config = dict(
    num_hidden_layers=13,
    hidden_size=64,
    num_attention_heads=2,
    num_key_value_heads=2,
    head_dim=32,
    intermediate_size=256,
    vocab_size=8192,
    hidden_act='squared_relu',
    norm='rmsnorm',
    norm_place='pre',
    norm_eps=1e-05,
    positions='rope',
    rope_theta=10000.0,
    rope_fraction=0.5,
    qk_norm=True,
    attn_scale=0.304,
    bias='all',
    tie_word_embeddings=True,
    parallel_block=False,
    extras=['some layers without attention', 'local attention windows', 'gated attention', 'exclusive self-attention', 'value embeddings', 'skips across layers', 'weighted sums over earlier layers', 'capped logits'],
    init='normal',
    init_std_qkv=0.0578,
    init_std_o=0.0,
    init_std_up=0.0578,
    init_std_down=0.0,
    optimizer='muon_variant',
    learning_rate=0.0118,
    lr_mult_o=0.847,
    lr_mult_down=3.0,
    beta1=0.93,
    lr_head=0.0171,
    warmup_steps=72,
    schedule='wsd',
    decay_fraction=0.606,
    decay_shape='linear',
    final_lr_fraction=0.05,
    batch_tokens=16384,
    max_seq_len=1024,
    doc_mask=True,
    train_tokens=124300000,
    max_steps=7587,
    dataset='wikipedia_en',
)
Each number is 50 + 12 x the weight over its row's rms, rounded and kept within 0 to 99. Layers, rows and columns count from 0. The size before them is the row's rms in percent of the matrix's.

# layer 9 attention value, 64x64, rms 0.388, rows 0-21, columns 0-63
122:39 29 51 66 57 62 59 33 55 51 52 36 49 39 41 63 52 34 50 52 57 45 55 29 63 37 49 34 43 62 57 53 57 52 57 54 51 61 74 45 45 68 14 67 53 44 35 44 48 15 61 59 48 46 71 52 51 49 38 41 48 44 67 39
102:45 38 78 48 54 52 63 34 68 44 32 25 56 46 51 28 49 60 25 83 63 55 54 61 61 56 51 53 57 62 46 36 33 60 72 58 38 37 52 44 42 42 49 44 41 45 55 50 59 66 52 34 42 59 60 47 56 58 65 38 60 45 47 39
140:44 43 43 46 58 49 45 29 43 43 60 31 45 33 18 56 47 59 41 63 43 36 66 40 55 44 55 64 32 61 68 52 33 40 55 56 45 49 50 45 35 65 57 34 47 41 59 61 43 64 49 29 56 76 47 66 55 41 68 49 52 45 50 20
115:37 42 33 57 72 54 62 49 45 59 40 27 39 31 59 64 49 57 36 46 44 41 60 59 45 32 71 48 30 30 53 39 53 41 20 58 78 37 48 51 44 62 52 48 63 51 51 48 58 38 62 67 44 66 64 35 58 44 51 44 46 38 49 36
090:27 46 38 36 57 40 58 27 60 60 80 39 49 67 62 58 50 65 40 32 50 45 58 60 40 57 39 45 64 47 72 45 60 45 62 47 52 43 51 67 51 43 29 28 32 48 67 45 39 56 65 51 35 35 46 33 37 50 61 59 35 44 52 51
105:49 39 49 57 45 62 62 51 60 67 36 37 36 40 77 61 42 68 54 41 38 43 55 46 29 65 53 67 41 42 51 59 63 59 45 47 47 61 25 45 75 58 42 58 43 51 52 39 40 74 65 53 49 65 39 33 25 46 47 56 38 58 54 71
104:58 26 44 44 41 51 47 61 59 60 40 53 49 26 42 51 40 44 38 63 66 52 48 68 36 64 32 32 48 48 73 55 34 55 32 52 42 56 69 51 43 50 46 57 56 27 51 52 34 56 40 36 57 69 62 53 72 47 49 23 36 50 44 30
096:58 34 17 60 51 41 64 45 61 65 58 73 52 45 74 33 48 62 34 60 68 61 45 57 50 50 51 61 42 61 51 58 42 47 56 50 64 43 55 63 70 68 45 53 53 43 47 43 37 47 56 41 52 21 81 60 67 57 45 58 53 48 56 58
105:55 61 36 34 40 24 49 68 49 32 43 87 42 66 50 35 47 49 47 53 63 43 42 55 45 71 45 26 65 29 51 47 45 55 57 49 49 44 53 51 79 55 39 44 48 48 44 40 36 47 56 58 45 43 34 44 39 52 42 37 67 48 69 58
085:26 58 67 60 67 56 53 47 29 38 58 37 69 53 32 56 63 55 48 52 38 51 76 31 31 59 51 49 50 30 57 60 36 50 43 68 38 43 44 51 41 55 33 49 36 37 53 45 40 31 35 32 59 52 43 42 65 51 65 58 64 60 52 32
105:37 42 33 33 57 51 69 39 41 54 63 68 43 61 36 37 58 42 47 39 41 53 49 27 73 37 59 68 61 65 50 51 42 61 32 20 57 60 47 41 65 45 48 67 66 48 47 45 50 47 60 43 25 37 53 55 50 32 57 64 58 39 64 49
110:50 27 61 58 51 64 58 43 52 72 23 37 65 51 69 50 59 39 56 74 33 39 58 56 44 58 55 47 41 53 72 48 44 41 44 25 46 72 50 36 59 38 62 70 53 66 50 59 56 60 35 50 69 58 63 55 59 36 54 62 40 55 52 56
090:50 50 63 58 43 51 66 60 41 55 47 40 40 74 44 67 70 54 78 43 52 48 50 26 47 52 47 40 56 40 51 53 44 48 29 29 39 54 48 38 39 53 80 56 57 50 55 49 45 62 44 36 64 48 60 69 67 38 46 69 45 42 52 81
104:47 45 57 47 52 63 60 63 36 45 49 26 40 45 36 72 60 42 71 51 28 51 54 39 28 42 52 63 48 60 49 35 48 52 20 51 54 37 59 33 50 33 64 31 72 34 56 46 52 53 56 38 47 53 49 61 55 67 55 64 47 58 22 47
106:43 46 67 50 58 66 38 47 62 58 40 59 36 53 37 58 64 81 59 56 56 51 69 41 38 41 58 29 62 17 62 59 71 53 41 54 32 30 41 48 61 58 41 67 42 44 45 54 45 41 35 51 73 59 51 62 47 50 45 54 58 54 49 30
110:42 63 50 49 64 47 50 45 58 65 45 72 51 53 48 55 55 45 55 40 54 55 44 50 61 65 62 67 58 48 54 60 69 39 50 36 61 59 38 54 82 53 70 64 75 67 55 31 54 28 49 59 68 52 65 35 43 50 22 60 41 49 50 70
089:59 60 41 44 45 30 55 27 39 50 48 60 58 68 42 64 56 34 45 54 50 34 49 78 63 51 50 67 52 61 42 38 54 54 50 42 50 49 32 43 51 50 64 31 41 59 62 27 37 59 46 49 31 43 17 37 61 45 72 47 69 55 59 50
093:57 40 66 56 58 59 68 61 50 38 43 31 56 47 50 65 58 51 62 51 60 66 60 17 45 58 62 37 48 52 23 35 40 47 60 38 35 65 67 42 44 41 36 52 61 40 48 37 45 69 33 62 36 21 60 51 39 64 48 47 53 48 43 49
087:62 29 50 61 53 63 62 50 69 78 31 61 47 68 50 57 49 49 54 69 44 42 53 40 62 72 71 65 56 63 41 48 41 43 69 45 60 70 54 45 66 40 34 62 50 56 46 45 34 55 51 43 61 49 65 64 32 61 34 35 66 59 50 52
114:40 60 31 50 40 50 77 44 45 85 50 37 30 44 70 66 49 40 40 45 56 31 42 58 53 32 50 56 45 46 47 48 38 39 57 40 80 54 69 41 47 32 46 37 53 49 38 50 48 35 68 61 46 58 55 67 59 56 61 54 65 55 43 45
096:52 58 64 53 59 46 54 54 54 56 74 59 53 44 28 44 52 54 27 50 66 44 39 43 38 43 45 45 41 36 53 43 43 41 30 37 54 50 42 55 27 57 68 47 72 65 43 53 56 36 30 49 87 55 62 45 46 51 22 37 34 53 46 58
111:70 62 71 55 65 58 46 46 46 29 53 32 50 42 49 46 45 45 42 55 47 27 56 63 46 46 53 54 25 66 40 43 59 80 48 53 60 65 46 49 37 38 69 38 38 50 66 61 48 35 34 31 26 50 71 53 59 53 50 44 62 63 38 46